{"n_layer": 18, "d_model": 320, "n_head": 4, "n_kv_head": 4, "head_dim": 64, "d_mlp": 832, "vocab_size": 27710, "activation": "swiglu", "norm": "layernorm", "norm_place": "pre", "norm_eps": 1e-05, "positions": "rope", "rope_base": 854000.0, "rope_fraction": 1.0, "qk_norm": false, "attn_scale": 0.125, "bias": "none", "tie_embeddings": false, "parallel_block": false, "extras": ["local attention windows", "shifted keys", "gated attention", "exclusive self-attention", "value embeddings", "hashed n-gram embeddings", "an embedding shortcut", "learned residual scales"], "init": "uniform", "init_std_qkv": 0.0589, "init_std_o": 0.011, "init_std_up": 0.0589, "init_std_down": 0.00609, "optimizer": "muon_variant", "lr": 0.0115, "lr_mult_down": 1.5, "beta1": 0.93, "lr_head": 0.00326, "warmup_steps": 200, "schedule": "wsd", "decay_fraction": 0.665, "decay_shape": "linear", "final_lr_fraction": 0.0, "batch_tokens": [16384, 32768, 65536], "seq_len": 2048, "doc_mask": true, "train_tokens": 312500000, "steps": 8713, "dataset": "wikipedia_en"}
Each number is 500 + 25 x the weight over the matrix's rms, rounded and kept within 0 to 999. Layers, rows and columns count from 0. Numbers have three digits each.

# layer 8 MLP gate, 832x320, rms 0.155, rows 209-249, columns 0-159
494530451491581537535486509516547494464486506472497483556514521508437522534490494509461551515550503475511505453488456469485476487481495529512524521484517559529502496499495532486490503524477510500521477496493538496509511504508524511435454464570533503502485536470508494440521481480469464482492515500511492526442454493537519452519494567531545577488494463505494569506541524525516483544511505490531492513542443510475514460505499503494470478496490518468512511584475527490447482513506506
505517509509498484483508536465466515450503498517511483488473517499497527488505466490449540504495512491497482482496505510494516498491518503506469511521493479479478530533515496485496528471512534444485509451463528496497482488460520470503501482495496493497500499484538515496491484508498506500532502468489536438485497497524520495482498503522505509484502489498490513528502512523468481455530480475482510485496441498504510508500492519503483550463519495506484495514513526533507452497466495
515503469476495490530487491497436473493487531491464488505490475541529469494494464537481550519478500501518509519483455516518505555496492432481471522510486527483496477518474475553523502515469497492539535464514479515512508515509506453498562459516475506515476504496477511473501501508481479454480531507514486463462537490486499491479507514513513468500486470508475471494496476460534557557449502434468524513495505503482524506507478516489513524484489520486490494517513460524494500516527536
511486487471447534525517527512506502472492471477513461522530501508536496539517502543533522458521460496556486424525520464543508471506459469476482521535488546518485520550486481472450490513521510481503498461542461478489491523507558493507462496521476471509530478525482468445499510520505455544508488477441438525507477461521503466472499483526469513512514524527513506488581500497490499468456493483468478483478497455522512470511450488498525522500520475472457521528481520525508540469443535
531512483513476499531482540501475521471498443474489521508479497469525493476530492469502525504474469449464490504460462540492500517510525505481514524502502516529489517498495505492480462490486501492502513489480510486540473485501502531503499495502511463503445508495469509476440473485505523492502496475507536469538458477511512515482510510492521532464515466500503480517530519499500481534497537520519493494500483473490552469461478525502571492501480514503514512533498473503490489508504502
519494539523526487496507526483484537486475474490483488445495470477528478483483463491522526462448519464516504508505481495466492482459498512492535507496498519507522512562527462490466520482485514529485499508493478498499490482451482510518523520494542488491556504526513491515433527518511482456473542507484500532456513478539527500439559537487482502538459505488470526449516436480521505480529506520492481498513469454496500461498465466497497475489474510469506524507491501474495548535502451
544514483481531477469508506501501522505523524465529503517471534493502475529488489502508495457531468485507527514464510518473458557549508484489530531495503444597477480497524487522542512502507515507492497534519488446559492510499484533548491453513518475511439491444483510476493476472470512484531476497526501493450510458483483544472507491490504456517492470514493501478500475512515504484502507492509513481510558485424495488533506549514522484487528477501545544505473517538501525520502468
520476520482528533456556500506529488491459469472508506498485505540518484516505495514461497578468493459546460503566478531475497487466494485495488494495524479516510544492448519494499525480525503512511505557522520509488509453497498484508431503507490506563530531487506473516511546490538498453505546541521448466485511487513505461528435475479516431499502472486514489469520508497496480535573496478533476480506484508510478477511527521524505523500549471531461473458494509504462522506445500
520498565470533457482508525510501500462487508514556530518504498498506515534525525468504558521474547514503553474552443509472427488490470534528440499525519501510491454495468482467453493497542489495484521480509559507486445450496505488501461475463504532451476494524479518454506487515500483554522474496516487499490508504509523544552480495451504535485481514437490453511498558556569460413479577497530483538508471531551464473477516543461500547457474524446464507490519534539482486525503506
486494520497531534463522514506493513488499503506510485506526518491482489497500500492501505515526463502465494495512487518507510477524491506514480511497523539508502535533473494473509505490508524513466486527462493495513511500473503484477478472500506468499510497533491494521488494485505514521515498503492466484449493498490544489499506498501468505510489496505487496474514478496517508484479476461494517516500513524478474512489492502503495532503513495515495475455505505535485511506539511
503506521510517493531508508542495504530521505482492493498471484507497535481518540475506509503435541507471490509477488473484513547483452525502481503491511505511468469488549468528497496510468533507463462482497541485468497540482519495473510467526530533528540464579541520534471500508483533472524490459552540523505503505470516523478428483532505486491491547481509507494475490505477539468528501492527491496525508499481531489536496537532510530521479505523496538462492484490501534500468492
534493495505463493466455512490502523479456537499526489532453511487534470503521543525489500467484464488513487484575504469479447492458518525481505442518499476484510540516472535511560509549521486460483441534501445489513527516493451495469469491500527477472543523461516510469567516504506466533484497497527539499480488488506504474501538492485546481511497530487546542467551487577501505487500502503524554510490514476487457524569447501528519503493534509508472511487459464497491515512498513
516510522476447488494517489533492537469483475501531475492493477503488497475504507521507492486500486512505472466489449525504466506456502473513477520507511522522508451493472502492564524506486479464524535468513482517512478503473513471501515411516518506474473518492473504455512493538472470473471476487544431554512512508504495524502499506441487468511550510520459526518508510517542508494510530467521517515542458511502460486494537500495517512493555476509513474533494485498512526486497501
477521522493517490512523506470481490463512532490503506488527519491517465495503517485509534494458512502460516502458509485536481496503500472526460466495458509476548511558499465490521506510509477458494500492497475505471476488469523466520502541502518495506526542509518508506503476491487494525470500494506485512502513523473493522520538510499464505502468535516479484505494510540462509482486504525496516486500495476513507490488473470523480507483515511513481475544490488514492512520503474
495525466516511503486469493508482471456524508484511506461486510473478471553547526480555494534572519468518505493516500500492497509491501523510516480535472445459493525461496503519487459520531487457512502480499515498487526508438461541486478494506484467522477476481536491494476485516491565458484509490515526494475487482519543480517477460522494514477492477449519503485527510474527481497466503501540521494513486436519532511540535485517502495464486480450504536523462492527497484532511513
452513528484491492560483480485485482474500494528478587517479536537482438495559438503465488504415522467522551521481454473470493496515473496502461511519462496495539510571531545489531508469535508519501517504471575514507435535496500530550493531514508498504503501449506468477455530479513510452517516506529533530512465479522517545460521482514485481482454524453508492452480525503460542481500470505481512486590494447477508472500502517538489522488484450527485494500497501516520541515501467
593473528499461482501451498524497557475522558536552499476503510460476467446508500476458496523477487512531463509506536499429475469473491495543526503469494508488506527530533473544520524478460491510483455500497443528499503466542498505500502536485498482542482483476518539502492506493448504467481519499474509495575545486443495486484495544514472463454490517468553471520513537465484512498466496452499523539513480470501484525507507483534509576482535472472513503476527502520477478522498514
512503505497497471525464500447543524500520511455517532442520494480497484524476493502480538492494463502507468503475489520498505505479542526438495509524483543485497451581530477527547460508510459486505474488499522455479525472416541549494525531521478479489496534528463478503464503516489498531498467514513488473504445476466513492466500486479516496484486462531507491483513494510517496483492474503542523471511534479527510537515478481554511478551561519492547530465489436484543497488455476
498475485509501494483519498501511552519520478538495486476492504552495524512505480529529498495502498474538499507528503508497488475486528525503482511529461541453525529529506437496482458507506493507522527517512462486456503477497474499500515507475502530476491482489515493498473460500469536470479501527502502528485537531482487504490513511499476497504479481496499486495455520504517511503455494515510511508507507493517545530513473497501463469496480476490467509481522479488503530526481448
485519468589465462477467519525525491517494526511517469492469495495516519499462529501465461494519489554485453505543485540488516481495458506522486530510505508495489496490552503544490518503565505466507486514466586457530516518537486572536473477502440478533503462588479464478487452460451475462511507489494495509502473482495509524496522578522519511501500513533491574478470571524529508477491503498483468528502438499471523507508511508545497512520518518466488473495494486511481486513483478
507505489496452530464534493478505496532493487517450496520500466478517486499457502512535483489507514457494473507494513530488506455501484541523506551527520457506508498498507459527438476473525535530521493501491506476533498520518480497531474515537482489489528512494479453472484527467457508472545476481509475469509517532529526484456489501460554490489505479485512526487474470429514507501531483492523519541535504485508462475485519539478538525529530512537543527483465514525524543557474497
534507489490480531496503516530509502503445524544514546497470529537469531439492553510515482513535513501499489536444505505529456463468537492458504501488519484567493524517530544485508504464456533484567487512483537528468456492471475511504507510497481473465504506525544496464470525557526527526556459464482422489457502542459490435457503487502487490472486512531493515451432541497489466486487504503526503495516496508500434499518505478475532458544458471434515520516519542486516516532472547
451498525546480477497528457467467522520440504514515492492447512471510584487499513421523521473483538470487508495549462457462543477515486514506520480470467503507477523538495466525534458472501457539507454505513493503485484492514496514469494473457455507538532507517480497448486554519472488496492477495494560496537500462499516473529547560494459498503512519520515510493495494524483528459552471542528483522523513455539511495459534488494498552519516517543497485500478476480488474513470454
514467482497448476455525518508512479495483487511523506459499454521501507503522507485468521486506528460486519454517506503510482518485478476482506496531487500496481471508541458478525508508494536518515512485486495539511498463469550508496476489528473522545506499447517535502478461529520469453496514474483487495550490503469499500500482506506498476533514479508496515501533509496478504512536478518521499511483518548475532492466497476495491511532476484514470458589503478502530497509492484
466480505495501517494494481489502486489496481480526481485500507483502526457539493504494495496498498520511483496519521505481487517505512517489505485548489499516488480489481535504487483460521493496470540506479503491493505478521527507501504499517490493511493516475531490504478528492509515454525486460516515525498492506513462484510473510509534498478515518479523469503481504506517493517478522517478500502473515496505512509505497529495486490513508519513490496483496514446450479509502480
472525468502546520480527498499527528485502488527478466518536492518511477477466493513473461481504512481553477443486507497533452558507493513484488494478474522482526477498498499517505502485537525491519515512508522500504491515479536487493450498475489500479514464440545506517496494487511491490494510518519513540480498480511522494578502469449525484486498496476498488494531509515539477484508468494489523507494516481529499510481494454526494511521486546537445452503490507525465493525467518
503528475473495537538509501493540502456466518487499466515509484451508476535500492512509473492459526525506464452515436489501482532535454515483541510484522473450513479547468456479489525505476463489494490509477489514496476491508526488521519476511480496514497496475529525492495497472497510491504533477484537515510530531484462529452548514499518536500504479520462514530503506519551508546484538516525529483488464529505495522473452532564498544512555522494496500513488472515511466485539468
476544484487544498465508460547538494499495507468496510495504496500517521532511480502454494547496539509527472458494507521488541512493481507505522489517487491484483484520508528519523490495466543449537499512477475500498516514502474466508500515534520496450536529525499509516525502505494492488511489446540496444499510513487489470455510539495511452503499498531525463530509510529485516503515476525506503512503515488510502479468486466471502466443480439470498456479489482502466493500540520
545463516472468517524509541500527484482501548484473546547501426484488480509513495451459446471443511503451538525605494486504468486444443461506539479492571502465487502473466480435514499500494525521500509515528491475465476467498515461493483517433500478499470414489509501490476473556583519503582510492496517519498485532543492474488491482483501522481495533518478557482509500506471495559443513527479492479498539507469529537540468523596555484515516483519457504567501519461488527503506567
476524480460424450494499545515532494485513496480500546470481489483519435551455471480469527509523480515508491492475503554469509480471428542539522459573534496462499521476466508541458459496502524445533486520495509501502553537465470466506506545470558519497534510463486535468510389481487529546522500524491477541544509514513503497493511480479458447510527506514535502479455482539465481514534506499477518521481530473529463447478486500493468505485468501505543476503492476494535516508515498
500475492533480488502490504507482503477506501558486530522483513501529458511483514469481554500484507519495469517488475516497503517486509490460502516499477510480543546493500492498520504463527510528503471450519510532467478520472463507497506463500491493502466514521510529488462491477515508520484501548505518516484508500527463501518485492484455518511478488529501481469516507495509501494460500473485504495498472517495508513506511501504481487504536543486543495442471498504502461545525470
488539525495526472487498497465513507459504589526471517539499503494466424537471501511487441502514461493513501555518451548475506504502498550481524531496552482509515441516537502499499523489472524495485484503457455534529509505533492534495498460462500490513496472498536491533497535532533489513494549496475504494542490533493461473527521566537487473525526502468482541437506459477483547494465490479564543493494500488497490519487535529479487585501524489451477503511455550524572509523442548
496508513490535469484508544501512509513473540503506495529491511521471469503484522487540519546524518491553489493541484513508512546493464509502499523485481523508486480431492523500456489486485486504522538504521492487516513502507495509496520507511489538502493485495509503515489504501543512451532508492533501483490502461472524482526508466494461471496523535522486498500501491478507490478521429469482494536501529502501515458477531532447491491512516512490456488509491519466503513479491519
535545511529483480487466558520541541505516503481468528448527504503501496501458459491493497478507528530480531521464494547445466458529504478495484478514480478524547488457513503495459485499544463483503492519467488489505526493512506479491490497499523478518494478467500544482487480516507502480513495494542473501520499472478477524497481495502507547482495502519519515475520513522521500494486509540527523483515515533502523490517535483470489509502465497526472479516517546448473481467486494
467537485474477444543483496481494510499470456529463476467485514523492461484466515461468499482454490461522508532478418520479476524581465522456482529453549510502527521500505492522498496486541499479514508505508495453504592497482539592547449492519527478553520460501518470497522480507511505503483485558499520491492453522463487545528502502460507469484491506561516514469458539520522435502519539489568458438515519551512507488519493481496477538466535473454522465545464479515569507515480518
512488523521523474484475513492507494514499504475473525494454524488436460483518479515487547510475531517499477453516466505553506462521506509535487494508485494480475515511506549486474483479492516480513508489509503446479495472466501502482522550474514483488502527523502516466493492514521506513554474540525476492481509459480521552509503500506511530511483459477507469525519511500515515489514497497478436510484553518488496533508468507496475471493499515523547496530536520495497489521521473
456498531506520487474545521474554516501479478461483508521492495494546433425523563486545555523532498573523501518528501501505486516483505492520530580487482493491484456510504465504519515485517472508577464496542523504466510468573514458485504467490472499513542490565469470459524492473444488485508463513490489462437538521508514457533471529528449535508443495483484620539551519540506530431507537478529497512477506450510521534495495478429525513470445463551559463481508460463473486498457463
513528494455471528474487519486495543481513531473488496493518528455534483471461485524499511463457473511488541474527480481517460510520486515491521490498491529515531515483507518490522491510508507485485532470462505514464498490536531522491521556502486477505506502487519453488451526538491490503473500515516518507506497509494503519516489507516515519501481504456541483483541546505502509489519459514479492490526537506503519496460538497524525543469499517519510493502471532469522528526491499
506491501493506499500526517492510515513508529506467500469546505490490515478499491501518499487515502498483502528473479492516521512505518500515517514530472507522483513496505514513460479506522484531531477486492490488493482486475497491472530504479507491506517494519526514499493486497504512486510495514484482487503497516491461472505505481491506501501510457489495490508500509491508485514490520500507478511494523508465505519500489480514461524483524512502505515496504458495534502474497510
499487499497510495487490488500510516469482515489501488496528490485483487585523496532531462535503530486535447520497492511504462523508476460460485498515467489476479549485496484500504476519510521504458501550545482511499500531497489480530498498473494509500478497495539482479486455496533523535525544481472495519490530499530476502486542529542488499500480484490489497455522506438474537506500476517457505500491522525507479504460510459546438514510541500555487506475496512492529494497462552
505477515513504501506492495493500519519497466518505485474501512487502460487518483506531518497504485497504499500504507511507524496506527519470505511513458519519470500511500478486505505528517506459514506507473505466473488509531471494500484488521497498512466487502530493529519527531507487510504489498485470526496492529507502499483489510517472519485526503486503514518481498484516505535506491501490501501510484504505497493504509479490482501477509509490494497491509467510496516492492517